Each number is 200 + 20 x the weight over its row's rms, rounded and kept within 0 to 999. Layers, rows and columns count from 0. The size before them is the row's rms in percent of the matrix's.

# gate: layer 7 MLP gate, 512x192, rms 0.273, rows 342-387, columns 144-191
# up: layer 7 MLP up, 512x192, rms 0.276, rows 342-387, columns 144-191
# down: layer 7 MLP down (transposed), 512x192, rms 0.227, rows 342-387, columns 144-191
gate342,100,197,253,222,203,218,216,181,193,178,221,192,220,195,185,184,203,193,197,169,220,196,213,232,205,194,206,173,195,195,199,165,231,229,169,224,216,180,213,207,184,197,187,192,187,188,226,192,208
up342,095,213,235,206,171,230,207,202,221,234,214,194,197,183,202,165,171,201,200,178,212,219,199,203,161,203,174,187,188,203,177,171,206,180,189,205,233,198,222,214,151,213,207,217,200,181,224,191,211
down342,098,235,209,199,188,204,201,200,212,189,219,198,205,205,223,171,200,231,157,146,207,186,222,217,196,216,203,195,201,192,194,215,168,197,189,219,232,212,179,218,209,193,195,160,180,220,268,161,216
gate343,096,237,241,175,180,203,198,207,181,247,156,202,215,171,178,175,196,216,178,220,237,186,207,233,197,172,233,223,199,172,225,202,232,217,187,174,209,179,178,204,210,185,188,198,193,187,197,211,199
up343,102,175,169,176,193,229,168,208,198,217,185,165,166,218,241,185,177,186,194,222,203,238,227,219,184,210,196,206,176,230,212,229,229,194,187,196,232,247,234,214,201,187,197,222,170,203,214,208,177
down343,103,176,220,220,214,220,182,203,202,214,184,185,225,208,234,219,196,229,217,181,185,199,193,170,171,209,213,151,162,206,200,176,226,201,200,202,194,230,202,202,194,198,185,219,186,184,205,178,207
gate344,096,188,136,218,195,217,191,198,232,211,221,224,191,199,200,163,216,234,174,184,178,229,199,219,193,235,231,203,194,207,180,181,237,203,160,190,209,204,196,192,195,187,178,228,220,184,228,185,215
up344,096,211,169,230,197,196,198,190,231,202,216,169,222,216,186,216,183,187,172,186,202,187,212,198,191,228,200,180,187,208,220,198,225,228,223,174,212,207,175,229,226,217,185,175,211,179,195,198,201
down344,098,192,172,189,234,201,208,193,201,219,219,201,185,211,214,145,200,190,186,220,201,188,231,190,218,189,238,198,201,220,186,196,210,189,224,166,153,224,212,192,178,200,146,192,194,186,207,211,215
gate345,099,198,168,205,198,208,187,148,213,181,248,185,196,202,200,237,152,201,222,190,174,195,205,189,184,170,243,166,229,195,210,188,212,206,226,179,206,189,260,212,183,197,197,194,229,196,235,224,170
up345,100,187,197,220,213,231,198,211,224,197,219,194,183,194,158,175,184,211,186,209,206,192,210,211,191,155,188,225,197,181,184,195,223,213,191,227,200,190,221,207,193,219,177,187,232,228,212,236,165
down345,097,186,199,182,230,238,188,225,229,183,215,200,230,199,218,176,191,207,228,177,182,154,195,196,179,202,193,179,192,182,198,179,200,222,155,239,192,159,190,187,203,205,201,216,171,247,179,180,198
gate346,090,180,214,205,221,219,232,198,221,204,246,200,185,174,217,215,248,223,198,200,192,176,198,223,199,221,189,172,170,214,216,189,205,186,207,196,219,175,218,193,208,185,179,216,201,174,194,190,183
up346,098,253,215,198,198,229,178,196,152,229,182,202,169,219,202,188,182,198,228,210,183,191,195,188,200,169,171,205,211,174,162,200,198,182,178,184,204,208,208,187,224,230,208,203,202,214,201,219,193
down346,099,211,207,204,175,195,175,216,204,217,201,206,202,212,174,183,213,205,206,196,214,206,175,223,183,218,165,236,211,217,189,186,194,210,199,192,177,260,215,194,170,234,168,230,190,199,178,164,207
gate347,103,200,192,215,207,189,200,165,170,212,196,227,189,214,161,191,140,224,200,191,194,192,173,217,212,181,188,174,221,198,176,207,227,181,181,211,192,187,192,233,219,224,176,206,195,203,205,221,237
up347,106,219,221,202,210,203,238,187,187,224,220,187,198,183,210,150,208,186,203,206,221,192,148,240,212,174,190,167,187,211,198,166,191,163,216,180,177,167,188,215,212,218,208,205,211,207,221,218,200
down347,098,229,212,191,214,177,193,159,223,181,195,202,191,216,191,200,224,220,214,168,223,189,207,182,252,204,204,186,176,180,206,225,184,213,191,196,173,195,220,172,170,204,224,153,232,194,216,225,212
gate348,099,223,176,216,183,216,244,252,229,245,196,223,183,170,198,220,189,201,210,202,225,184,186,227,205,176,222,170,204,197,207,205,118,196,189,201,177,177,174,206,195,178,208,226,204,232,182,190,234
up348,102,170,191,201,168,167,214,216,178,178,206,203,191,200,214,197,185,221,219,192,196,176,219,182,210,218,219,188,192,205,207,197,216,202,225,218,211,181,182,242,214,226,209,222,187,204,187,168,182
down348,102,263,200,197,226,191,201,198,179,177,165,199,184,185,196,171,229,191,171,201,208,195,192,178,176,202,191,182,204,205,193,188,163,150,182,195,186,163,188,205,169,199,251,212,192,199,200,196,172
gate349,098,230,213,211,232,193,206,181,158,202,232,201,198,212,205,232,195,228,203,194,194,213,184,198,208,176,200,209,182,184,209,217,219,196,211,194,195,237,222,211,232,219,194,220,168,208,202,174,193
up349,101,159,233,215,210,196,189,195,198,182,227,158,203,183,160,182,184,232,212,185,218,185,168,188,176,201,206,168,185,258,232,181,197,197,170,204,201,211,162,197,215,213,219,208,168,187,212,215,201
down349,098,183,175,198,207,190,212,188,180,215,180,199,218,215,168,208,213,197,204,201,197,189,192,195,180,193,194,204,196,223,192,173,197,191,186,221,200,212,185,172,212,178,189,154,205,157,181,242,145
gate350,106,227,219,200,170,174,191,257,215,203,189,217,203,177,208,201,215,218,163,214,200,191,183,192,196,220,208,198,159,188,203,213,230,202,203,226,210,217,179,236,172,190,206,181,183,198,221,234,178
up350,106,245,228,208,211,208,185,230,219,174,190,189,191,151,211,207,209,222,176,201,220,214,237,198,181,198,208,189,209,177,214,219,226,186,202,176,191,214,187,200,184,208,218,182,161,200,230,195,176
down350,102,186,197,205,211,198,192,243,216,205,195,240,199,211,188,208,229,219,227,198,262,208,237,218,199,211,219,218,186,244,198,204,211,202,213,212,223,230,177,202,218,179,160,215,207,217,194,188,195
gate351,096,217,179,189,193,201,222,209,232,184,210,189,213,212,197,227,213,195,206,169,209,192,201,150,196,215,224,191,205,194,191,217,210,232,210,174,216,169,219,238,215,173,224,198,186,174,189,233,211
up351,094,203,210,193,164,227,199,204,220,172,203,225,208,213,187,150,214,208,219,161,211,182,170,220,188,199,210,225,250,203,197,204,172,215,207,171,174,184,191,226,211,213,194,192,181,205,201,200,187
down351,104,240,173,231,207,207,248,209,212,216,184,189,174,185,175,165,222,205,200,214,193,192,213,214,233,191,227,197,220,215,171,212,217,226,189,215,232,221,189,208,206,222,205,210,201,185,161,197,199
gate352,104,209,217,199,234,203,236,200,227,186,217,190,214,204,190,155,211,184,205,195,191,178,264,182,211,169,221,209,236,177,223,209,230,202,209,219,205,173,220,190,164,179,205,208,217,173,196,209,177
up352,107,192,224,162,222,210,232,247,209,189,191,227,175,212,202,202,190,170,191,200,224,217,193,187,197,182,206,211,244,154,198,243,208,218,211,209,188,207,213,186,163,218,212,191,197,200,173,212,202
down352,099,219,177,184,213,162,232,173,209,181,199,202,214,198,222,185,199,212,225,243,200,221,217,215,209,238,202,202,234,200,207,226,219,175,196,242,201,214,215,188,174,179,213,206,191,208,179,184,199
gate353,098,207,241,164,231,213,209,171,193,184,223,221,218,212,193,221,206,194,188,183,204,202,210,189,183,178,190,212,231,203,235,199,209,184,197,202,202,195,196,197,214,182,210,220,211,176,208,192,205
up353,093,242,244,222,215,207,221,227,207,200,187,174,229,203,191,211,177,203,206,203,155,201,189,221,212,222,211,229,200,223,209,184,197,205,206,209,199,204,209,216,229,204,213,218,202,179,217,183,193
down353,103,171,204,182,168,215,202,231,212,217,176,194,210,218,202,214,189,171,207,221,198,209,207,228,197,217,211,187,212,217,180,161,209,172,172,208,221,204,206,221,186,200,171,172,229,226,224,200,135
gate354,102,186,180,194,198,219,215,158,203,165,195,216,201,191,198,230,184,197,182,175,200,201,241,214,165,236,192,179,220,204,188,189,205,233,171,227,226,180,228,201,223,195,208,205,187,197,170,211,208
up354,098,218,211,177,206,191,197,187,196,184,209,205,221,203,220,202,229,224,218,222,210,203,224,197,173,177,173,199,173,178,196,184,214,176,195,193,190,182,199,180,211,222,218,193,152,196,181,202,191
down354,105,164,234,202,213,166,207,251,185,216,215,211,214,191,198,191,235,193,213,200,169,188,222,185,204,188,217,203,214,215,200,233,201,164,207,191,204,215,206,230,195,169,191,203,148,184,214,212,243
gate355,094,214,188,191,205,200,191,221,208,175,199,189,167,190,212,230,205,215,205,180,229,183,175,212,207,206,208,180,207,182,225,183,212,202,213,182,189,215,231,217,213,159,234,195,201,174,202,194,156
up355,091,191,202,217,182,219,202,152,170,207,223,166,213,205,194,190,206,160,222,230,207,213,180,200,192,259,196,199,164,203,207,206,212,190,219,206,207,195,211,221,200,176,215,221,205,184,210,201,237
down355,094,185,215,199,209,239,209,217,163,208,246,208,221,183,173,202,175,196,207,181,148,158,184,188,182,230,198,204,224,233,244,209,163,214,192,190,169,193,202,193,221,213,227,199,231,209,196,208,200
gate356,094,152,207,206,202,217,212,200,208,188,226,202,216,202,203,217,191,202,151,200,227,200,184,215,211,194,245,166,210,220,218,202,177,173,216,235,196,211,177,204,167,174,170,200,186,210,227,199,189
up356,107,188,193,155,218,187,218,181,182,185,159,215,217,236,197,217,170,131,173,215,185,231,223,154,204,195,183,191,185,237,194,190,195,221,223,181,212,211,207,200,217,229,190,218,191,228,190,197,208
down356,107,187,212,221,170,186,191,217,194,203,207,177,174,192,209,224,234,204,215,182,179,192,176,195,237,207,177,214,203,177,205,195,215,222,226,161,229,195,222,162,203,204,170,203,210,224,186,168,212
gate357,112,160,217,194,191,207,192,205,214,185,187,185,188,171,209,188,184,203,171,195,190,208,234,184,204,193,167,212,218,226,165,194,226,186,212,169,214,187,161,194,221,216,202,217,226,205,204,187,154
up357,099,181,208,218,250,213,231,195,190,211,165,215,183,228,159,203,209,225,154,184,181,177,221,156,227,240,204,155,213,230,191,217,172,200,221,188,216,204,180,228,233,165,220,225,227,185,154,195,172
down357,089,186,190,198,177,146,192,180,204,217,202,205,210,187,199,220,200,229,176,160,201,216,181,198,238,205,195,220,201,196,206,189,182,193,180,218,214,197,220,234,204,199,215,221,218,182,175,194,193
gate358,098,198,223,191,214,212,219,175,221,212,208,221,196,223,198,190,184,192,194,175,222,207,208,212,209,213,209,173,211,220,205,214,194,205,222,193,164,189,208,213,190,213,156,202,176,186,201,211,183
up358,103,226,179,196,179,180,213,189,190,198,202,192,196,217,215,209,170,173,219,189,180,197,203,211,188,223,211,167,216,217,171,152,229,193,216,209,207,205,189,245,214,201,237,223,190,138,168,229,179
down358,099,200,138,226,183,199,192,180,231,182,200,198,214,175,167,192,223,202,177,213,203,198,189,178,167,206,191,196,162,170,188,202,185,213,224,232,191,179,206,195,208,190,177,207,220,228,185,205,191
gate359,104,192,162,219,229,197,197,210,222,178,192,186,213,187,231,196,205,198,203,189,180,208,165,203,173,186,192,188,206,184,207,209,211,152,166,199,166,213,198,219,226,202,168,192,195,199,214,164,225
up359,100,205,172,179,196,211,211,198,197,212,226,216,187,217,209,155,184,232,190,188,231,219,219,162,216,210,190,192,222,201,159,223,204,205,187,231,209,203,210,190,193,172,212,208,213,198,217,206,194
down359,098,205,205,212,211,225,240,207,217,185,207,223,206,197,163,171,218,207,184,196,184,196,203,223,183,204,193,187,188,204,237,188,209,206,235,209,247,257,208,202,215,191,208,204,186,205,195,217,179
gate360,091,182,228,172,205,221,200,229,197,216,207,190,209,191,203,239,213,206,212,165,205,188,176,194,190,230,230,213,147,187,141,165,159,197,212,204,209,201,195,180,233,204,192,172,188,191,173,159,237
up360,087,205,228,185,206,200,173,188,177,190,186,160,199,231,171,185,184,227,222,170,195,157,219,202,217,185,201,186,232,174,192,165,196,185,196,178,220,189,189,208,202,188,215,200,188,209,179,180,195
down360,101,217,229,183,224,182,212,224,194,214,190,200,191,160,209,189,202,191,172,196,181,209,204,217,202,200,167,219,236,209,219,174,222,227,183,233,216,153,210,231,177,194,189,207,186,193,208,244,217
gate361,101,220,200,205,178,200,211,203,212,195,177,203,229,173,214,207,175,219,204,221,162,221,191,219,226,214,194,188,210,189,207,198,198,209,174,145,202,175,202,207,176,225,192,154,253,168,177,185,213
up361,097,207,196,177,185,172,178,213,238,191,228,207,198,210,196,170,191,204,192,221,230,236,200,186,202,243,191,222,214,193,210,203,181,221,199,165,188,243,222,218,160,181,185,233,191,171,180,188,182
down361,099,204,194,224,176,176,212,188,200,166,222,220,217,202,170,204,184,190,207,221,231,195,234,227,161,179,224,206,213,249,189,228,191,221,213,168,246,197,204,204,226,217,215,203,210,235,244,217,180
gate362,097,204,202,178,174,236,243,202,193,195,196,233,210,178,213,198,190,195,219,207,188,204,210,182,217,219,205,186,202,187,180,182,221,204,229,190,239,202,238,193,195,221,184,214,174,174,232,248,201
up362,094,214,177,219,201,185,211,240,189,197,188,232,206,191,190,211,179,190,219,217,177,270,154,223,181,187,201,205,205,202,181,213,214,190,192,177,220,179,182,206,174,174,213,210,195,200,209,190,204
down362,096,200,199,215,241,222,199,209,178,222,202,163,202,208,199,170,220,240,212,196,186,176,183,170,198,195,210,254,223,204,214,224,202,267,173,205,213,178,212,224,192,226,185,210,185,219,219,175,213
gate363,116,200,210,199,167,183,156,214,201,244,172,193,223,170,222,228,188,208,205,192,180,231,185,197,202,229,186,196,191,202,167,198,183,200,183,232,242,199,197,156,217,175,186,188,190,189,190,183,202
up363,110,233,216,200,194,203,204,218,194,158,207,190,203,228,183,176,204,197,169,198,179,199,188,164,208,213,197,166,182,188,183,197,227,184,185,198,180,211,211,176,218,185,201,181,201,212,203,213,250
down363,108,194,219,203,174,171,231,198,216,196,224,208,223,182,183,185,202,252,187,205,229,188,209,183,183,232,201,227,206,216,195,213,219,185,192,205,192,223,198,187,192,206,205,206,229,195,200,224,220
gate364,106,249,195,207,227,158,220,195,199,210,185,201,195,201,220,167,211,174,182,192,182,218,207,193,181,171,228,212,206,183,192,177,206,205,177,169,192,165,153,182,181,212,195,212,166,208,183,236,190
up364,103,217,187,195,190,220,225,196,156,199,235,211,226,250,183,189,199,186,204,184,193,181,225,193,196,221,197,219,235,234,208,176,177,200,205,203,212,222,172,216,204,243,219,227,177,180,215,153,208
down364,098,209,190,204,198,186,195,218,208,172,230,202,237,199,165,167,207,233,220,197,203,195,197,215,221,207,203,177,177,200,209,234,177,184,202,214,218,224,252,196,163,201,218,185,180,221,243,189,204
gate365,104,229,197,190,210,202,205,201,190,176,204,209,186,198,181,174,201,208,188,178,203,215,209,214,202,186,216,176,198,211,186,192,212,226,217,180,202,186,178,161,159,227,225,187,173,218,182,205,241
up365,099,176,208,175,203,177,191,220,191,201,229,223,232,183,205,195,194,180,162,211,203,173,194,210,198,255,192,187,210,198,215,187,188,175,214,213,164,219,185,213,175,196,184,174,214,192,188,204,186
down365,100,204,173,203,185,197,221,168,188,183,202,193,185,246,198,189,198,198,241,206,161,171,217,200,235,183,225,250,216,175,209,199,198,204,211,194,181,163,209,223,184,180,190,201,179,188,216,198,183
gate366,108,213,199,172,201,198,209,207,203,223,222,183,218,217,205,196,235,218,195,183,198,219,227,206,188,181,197,185,211,176,176,180,195,211,200,183,251,225,202,207,218,197,173,201,230,209,217,173,205
up366,107,235,206,219,198,222,189,175,193,186,167,194,170,225,196,205,230,213,207,182,200,192,129,204,217,186,190,181,227,222,203,188,183,194,216,206,212,206,201,204,195,182,204,188,199,211,184,164,227
down366,100,223,208,201,179,188,186,189,220,211,203,231,186,194,220,226,152,226,215,194,218,216,209,219,205,203,227,200,192,145,195,197,219,150,167,201,201,239,225,241,211,181,221,214,181,219,193,208,212
gate367,107,213,189,192,222,179,212,197,221,213,204,213,184,202,211,190,181,185,218,211,198,172,201,220,170,215,196,171,200,205,197,223,191,204,194,167,192,176,162,192,192,213,169,226,182,252,202,174,169
up367,100,215,186,202,179,247,178,203,210,197,215,209,192,177,177,230,193,212,188,174,199,210,200,214,182,178,213,202,218,166,203,210,214,148,202,188,216,219,211,177,220,190,203,212,196,255,162,203,218
down367,095,173,210,210,214,235,182,198,192,224,232,141,188,220,218,238,194,217,196,162,177,191,195,197,202,218,173,221,210,195,183,203,191,186,220,190,234,229,221,221,207,222,203,202,201,185,199,209,199
gate368,100,190,218,205,197,199,197,211,204,184,171,173,221,176,208,182,209,187,208,201,244,207,188,155,180,217,221,223,236,181,227,208,197,211,189,217,195,173,160,185,223,207,238,203,230,168,175,205,199
up368,102,217,223,252,190,168,213,195,163,223,199,204,219,152,181,230,212,220,194,211,191,169,175,202,190,178,215,208,198,172,206,195,221,228,191,207,197,207,237,208,186,187,191,190,241,183,200,195,222
down368,099,248,203,210,226,187,196,186,197,168,249,231,234,181,162,215,185,232,183,166,199,217,214,215,194,198,186,171,182,177,220,233,205,218,187,180,191,181,197,199,194,192,176,216,240,205,201,203,170
gate369,097,233,195,186,215,195,223,217,191,223,220,188,224,173,211,196,243,197,208,217,236,189,220,175,171,179,228,183,203,216,174,210,188,195,191,207,176,204,173,167,203,206,200,211,208,186,202,192,142
up369,100,193,209,159,175,213,226,188,203,171,197,218,201,197,203,192,188,216,214,190,188,223,220,195,193,179,209,205,225,187,220,185,210,179,214,175,228,219,193,199,194,177,180,232,234,228,170,193,181
down369,106,182,205,188,193,194,185,218,221,207,171,201,229,202,218,219,182,190,189,171,153,210,225,198,219,211,156,221,186,198,188,204,202,202,172,198,206,198,222,214,189,186,204,188,202,233,226,177,201
gate370,096,222,215,181,182,219,219,191,196,200,192,198,201,176,210,206,177,205,209,176,237,204,207,200,215,164,170,184,209,233,207,223,273,210,180,220,205,198,201,229,164,201,178,172,200,147,219,179,184
up370,095,195,210,194,184,167,202,167,215,220,169,203,216,201,177,193,164,209,171,218,217,194,218,253,209,194,215,206,190,203,194,215,179,190,149,200,186,214,190,192,217,214,198,200,229,189,187,218,217
down370,098,209,189,220,169,211,187,172,224,181,209,191,193,190,234,180,213,218,214,207,185,183,184,190,207,188,218,218,196,188,159,168,164,193,190,210,170,221,185,215,222,186,160,188,182,206,219,189,224
gate371,099,175,204,183,200,218,238,242,221,210,189,164,190,213,212,188,185,213,168,229,226,200,214,218,195,205,204,193,173,216,195,216,235,196,207,216,222,216,228,163,171,207,210,194,171,193,198,188,200
up371,096,181,199,254,222,217,219,230,183,183,201,218,197,203,208,215,200,216,211,202,200,239,185,255,221,212,185,173,175,223,186,205,195,196,210,211,202,198,160,180,221,186,207,159,183,203,194,159,208
down371,100,212,191,202,213,194,196,202,182,193,203,202,182,189,206,232,219,192,193,213,168,211,183,220,226,186,194,203,194,247,202,191,156,193,248,175,209,224,156,178,229,219,159,211,198,215,196,198,208
gate372,103,204,193,205,180,186,174,184,227,209,231,206,243,258,216,192,187,230,208,210,191,212,197,170,204,254,179,222,198,221,205,214,183,175,187,210,180,203,190,209,187,231,181,202,221,237,230,187,177
up372,096,230,193,208,210,196,164,217,136,185,200,142,181,211,182,205,243,192,233,184,214,174,187,190,199,188,202,212,196,188,187,184,188,216,166,229,229,211,191,206,199,201,208,210,192,173,190,206,198
down372,100,190,230,214,210,198,207,208,227,180,207,222,210,219,213,225,195,190,191,217,206,218,218,194,178,220,227,223,200,202,162,222,156,219,194,253,220,206,184,197,200,183,170,175,257,187,195,189,216
gate373,105,254,182,186,212,209,158,201,212,182,167,228,229,202,240,223,209,166,209,220,203,177,166,180,177,198,221,216,193,183,216,189,216,184,181,197,189,214,170,181,218,244,166,217,235,200,201,215,191
up373,104,224,173,216,174,195,155,225,184,207,224,202,223,197,186,193,205,204,182,187,176,194,221,225,220,213,183,200,238,202,208,221,226,215,175,176,210,197,215,187,213,180,210,186,209,217,224,214,185
down373,106,165,241,224,201,169,215,189,215,191,215,180,212,199,199,209,199,207,154,180,188,205,229,222,211,186,176,203,202,184,193,202,209,180,220,213,186,188,200,191,214,209,203,170,239,194,173,197,156
gate374,101,211,199,175,196,181,222,173,185,161,215,216,204,198,184,212,167,199,166,200,206,196,231,195,202,188,194,167,234,191,250,230,189,217,184,189,230,201,186,218,212,212,204,180,186,218,173,173,202
up374,098,201,251,185,195,202,215,183,217,201,247,180,208,149,172,186,209,222,194,216,251,208,212,200,224,192,196,214,180,214,183,185,186,199,180,163,236,203,217,197,203,186,186,228,201,203,177,205,177
down374,097,212,183,191,198,160,193,172,177,216,202,204,200,197,203,180,208,161,225,246,195,202,199,192,191,203,200,189,223,198,212,198,199,211,204,214,193,197,206,169,204,184,173,202,195,208,202,218,214
gate375,100,192,208,211,210,196,215,203,211,185,186,197,226,191,179,237,189,206,221,191,183,224,203,194,183,205,176,194,214,194,189,176,218,222,229,170,201,170,193,159,204,229,190,221,186,202,211,203,218
up375,100,187,216,195,197,184,197,225,210,218,199,187,236,209,187,163,209,227,172,190,195,181,212,200,201,246,211,197,187,195,166,179,171,187,222,199,178,233,202,184,197,210,247,213,243,188,173,235,208
down375,099,237,230,193,238,177,219,216,183,212,229,187,192,223,200,193,217,204,211,196,237,208,186,208,222,204,186,150,196,179,188,201,183,220,260,238,220,188,198,197,229,194,195,210,217,187,192,195,210
gate376,100,179,175,214,223,193,199,203,182,178,210,215,190,198,226,219,180,252,183,167,215,185,200,204,201,213,213,188,199,179,168,176,211,251,196,218,196,176,228,203,196,210,206,197,178,185,169,186,171
up376,096,231,223,209,192,235,209,229,191,229,192,210,203,206,183,236,186,205,162,193,180,212,162,245,216,191,194,188,188,187,199,217,187,193,208,202,199,188,142,205,180,173,187,237,212,193,195,191,204
down376,093,197,215,192,191,202,201,178,195,228,158,235,189,197,190,186,192,195,221,191,214,227,163,213,223,181,196,191,206,192,209,247,162,151,238,218,180,244,208,233,211,227,198,170,177,192,199,219,226
gate377,099,199,191,179,196,209,216,174,200,215,212,205,185,206,223,214,191,183,199,191,180,191,158,207,242,253,209,174,205,191,225,192,219,195,201,209,176,214,187,180,192,236,217,198,190,202,175,225,219
up377,101,213,213,190,175,193,186,176,206,228,185,183,219,189,164,184,203,185,221,213,207,192,229,178,188,208,194,201,172,165,188,167,183,180,198,206,222,245,183,222,187,212,196,233,203,189,168,214,183
down377,101,189,234,203,156,225,211,161,213,209,232,168,171,232,202,200,184,200,215,214,211,202,179,163,193,192,216,222,185,214,184,195,222,208,213,217,220,217,193,216,197,213,169,186,198,182,177,206,194
gate378,101,187,190,201,174,193,204,203,186,185,195,191,218,178,187,184,195,165,192,193,188,206,150,182,233,182,220,230,153,173,172,159,226,189,215,180,208,169,187,178,191,218,231,172,202,211,209,197,209
up378,105,165,210,181,239,199,219,158,219,200,225,230,183,220,213,208,195,211,217,232,211,211,195,173,196,185,232,201,174,198,231,220,229,188,188,184,200,218,186,223,219,182,206,211,187,209,195,236,206
down378,099,203,213,206,198,222,144,192,212,189,206,228,182,186,209,221,228,200,198,178,181,245,192,198,231,250,237,187,208,190,185,189,185,216,191,190,239,202,188,207,189,241,183,217,195,188,211,221,178
gate379,095,202,202,216,202,207,214,195,205,188,214,177,171,199,223,197,214,149,237,192,202,167,178,220,165,184,211,198,176,200,188,201,213,192,194,196,173,213,202,187,192,230,215,212,203,202,199,200,212
up379,096,188,230,210,191,201,277,193,242,189,185,179,200,191,219,179,149,179,208,214,201,205,161,190,263,195,209,198,222,228,218,195,214,225,214,200,233,173,186,168,207,199,194,195,213,188,181,197,207
down379,097,194,192,213,175,240,183,218,200,212,199,217,239,207,237,202,158,208,207,130,220,194,191,193,172,212,194,222,162,176,207,174,184,222,236,190,191,223,148,215,219,224,185,192,196,187,213,204,186
gate380,100,174,226,216,234,187,204,205,195,179,219,196,199,192,183,225,222,237,223,223,233,216,220,210,224,140,232,185,203,180,179,212,224,211,206,203,203,178,201,221,202,210,198,193,189,190,198,209,208
up380,092,173,221,206,194,194,197,235,173,224,229,173,174,206,161,192,179,207,204,172,219,201,202,218,205,224,214,184,220,200,184,212,187,196,228,222,215,204,206,210,191,233,206,211,187,205,193,214,201
down380,098,233,223,204,181,168,228,221,178,182,249,184,230,219,224,188,217,197,221,220,190,174,230,213,232,164,210,205,169,195,175,189,173,172,159,180,202,180,160,207,220,231,172,178,223,178,156,178,203
gate381,103,207,189,181,238,177,190,214,197,232,218,208,180,192,207,188,181,207,189,223,203,204,197,160,195,194,233,197,193,209,232,203,217,181,188,201,204,232,222,178,192,168,236,177,165,219,184,207,203
up381,102,201,168,228,228,185,179,199,206,218,189,176,187,165,221,215,187,169,199,183,220,196,190,195,176,165,177,176,223,227,194,193,202,197,171,177,199,197,186,169,229,177,224,196,184,200,170,213,188
down381,102,227,163,201,210,194,222,167,217,201,227,210,197,208,131,199,196,219,216,209,185,234,190,165,195,185,229,158,203,166,223,217,202,196,204,210,221,212,228,206,217,210,185,199,187,226,186,170,203
gate382,105,217,181,237,202,219,225,237,191,218,187,211,192,230,232,185,193,214,201,221,159,205,167,170,173,211,191,170,185,188,192,234,236,234,230,167,199,172,210,195,177,214,207,249,176,197,185,197,193
up382,109,240,188,203,196,189,192,200,199,157,188,200,173,199,167,172,169,182,162,184,199,184,187,188,212,180,192,192,202,220,187,193,192,195,175,231,195,173,147,175,197,208,208,201,213,223,212,214,218
down382,103,189,210,197,203,223,186,185,233,238,225,205,179,188,218,174,185,199,201,228,213,204,201,205,210,239,187,229,203,191,199,231,194,224,200,153,191,204,205,182,220,195,228,244,182,199,229,195,215
gate383,100,214,212,185,184,219,196,197,187,198,223,194,171,169,214,228,186,224,198,174,225,177,230,201,158,233,236,188,187,204,205,179,209,202,200,224,196,206,200,171,201,188,224,214,212,193,241,185,200
up383,107,202,215,179,189,223,171,207,194,228,180,188,179,216,212,222,198,209,183,221,240,175,246,189,193,238,224,183,179,211,224,191,185,200,216,198,205,166,183,192,205,218,209,221,200,201,202,174,227
down383,096,214,198,199,199,165,198,183,167,212,193,208,185,208,223,193,254,197,169,180,224,192,165,186,213,205,192,178,168,205,199,197,191,190,211,196,215,204,160,203,192,146,236,204,197,197,217,179,227
gate384,115,201,209,203,197,216,177,213,209,186,200,205,199,208,223,180,166,200,190,187,183,193,191,205,177,162,209,187,162,221,195,189,161,177,198,208,212,208,201,174,221,229,208,218,187,165,186,173,210
up384,108,182,175,188,216,203,196,199,217,229,158,188,207,192,213,212,229,164,210,155,217,171,193,194,213,204,194,190,232,232,207,240,195,181,181,210,239,218,202,229,194,177,198,187,207,193,192,159,193
down384,100,176,240,186,195,188,211,235,213,207,185,215,193,199,178,175,178,225,190,226,190,171,192,238,205,216,208,223,186,226,214,147,167,193,179,226,221,187,211,214,203,201,180,204,208,206,190,195,208
gate385,103,225,190,170,171,191,203,214,220,217,207,225,216,189,212,183,232,207,192,223,244,200,201,210,179,208,204,210,199,201,205,212,195,230,213,210,184,213,211,184,221,198,174,190,179,182,218,223,209
up385,098,202,231,223,198,231,223,211,203,219,203,208,220,202,162,214,187,157,192,224,190,186,213,197,195,198,200,221,214,215,241,210,211,185,197,199,204,191,219,183,222,212,208,215,165,197,161,215,196
down385,100,195,191,177,186,164,202,223,189,224,211,184,206,186,174,195,178,232,192,207,189,176,195,189,209,189,249,223,191,181,198,181,168,205,188,237,170,176,191,198,163,236,202,217,206,229,194,198,197
gate386,102,206,219,239,219,213,198,221,212,182,165,204,202,210,198,188,200,219,220,199,184,180,212,185,205,226,195,202,182,206,149,207,212,252,209,172,203,193,213,173,213,183,227,211,174,195,203,205,190
up386,095,194,195,206,200,184,201,179,194,183,199,204,251,219,186,207,228,208,181,187,201,219,193,193,197,184,219,221,198,193,185,206,229,207,212,194,176,214,181,192,189,193,177,187,187,191,205,193,239
down386,101,200,206,214,193,199,202,212,184,199,196,213,191,170,213,221,208,209,210,204,184,198,214,223,167,200,228,225,202,192,198,201,221,199,209,178,179,180,180,209,193,223,191,212,202,186,177,192,193
gate387,100,187,220,212,192,223,206,181,202,198,236,230,183,194,177,146,170,232,190,194,206,145,192,172,188,198,227,184,228,233,177,209,171,193,204,234,223,191,183,198,199,190,195,181,204,212,183,186,154
up387,103,204,229,219,195,206,222,183,215,212,181,176,205,209,181,233,205,210,203,208,199,242,217,163,204,246,171,231,202,186,190,138,237,194,189,201,195,224,176,223,186,221,239,189,202,172,209,212,223
down387,099,188,199,197,206,203,189,152,199,197,182,229,186,212,180,216,209,223,214,221,190,199,190,214,184,178,209,193,210,225,162,207,189,192,183,164,231,209,194,209,160,229,198,246,183,220,162,185,239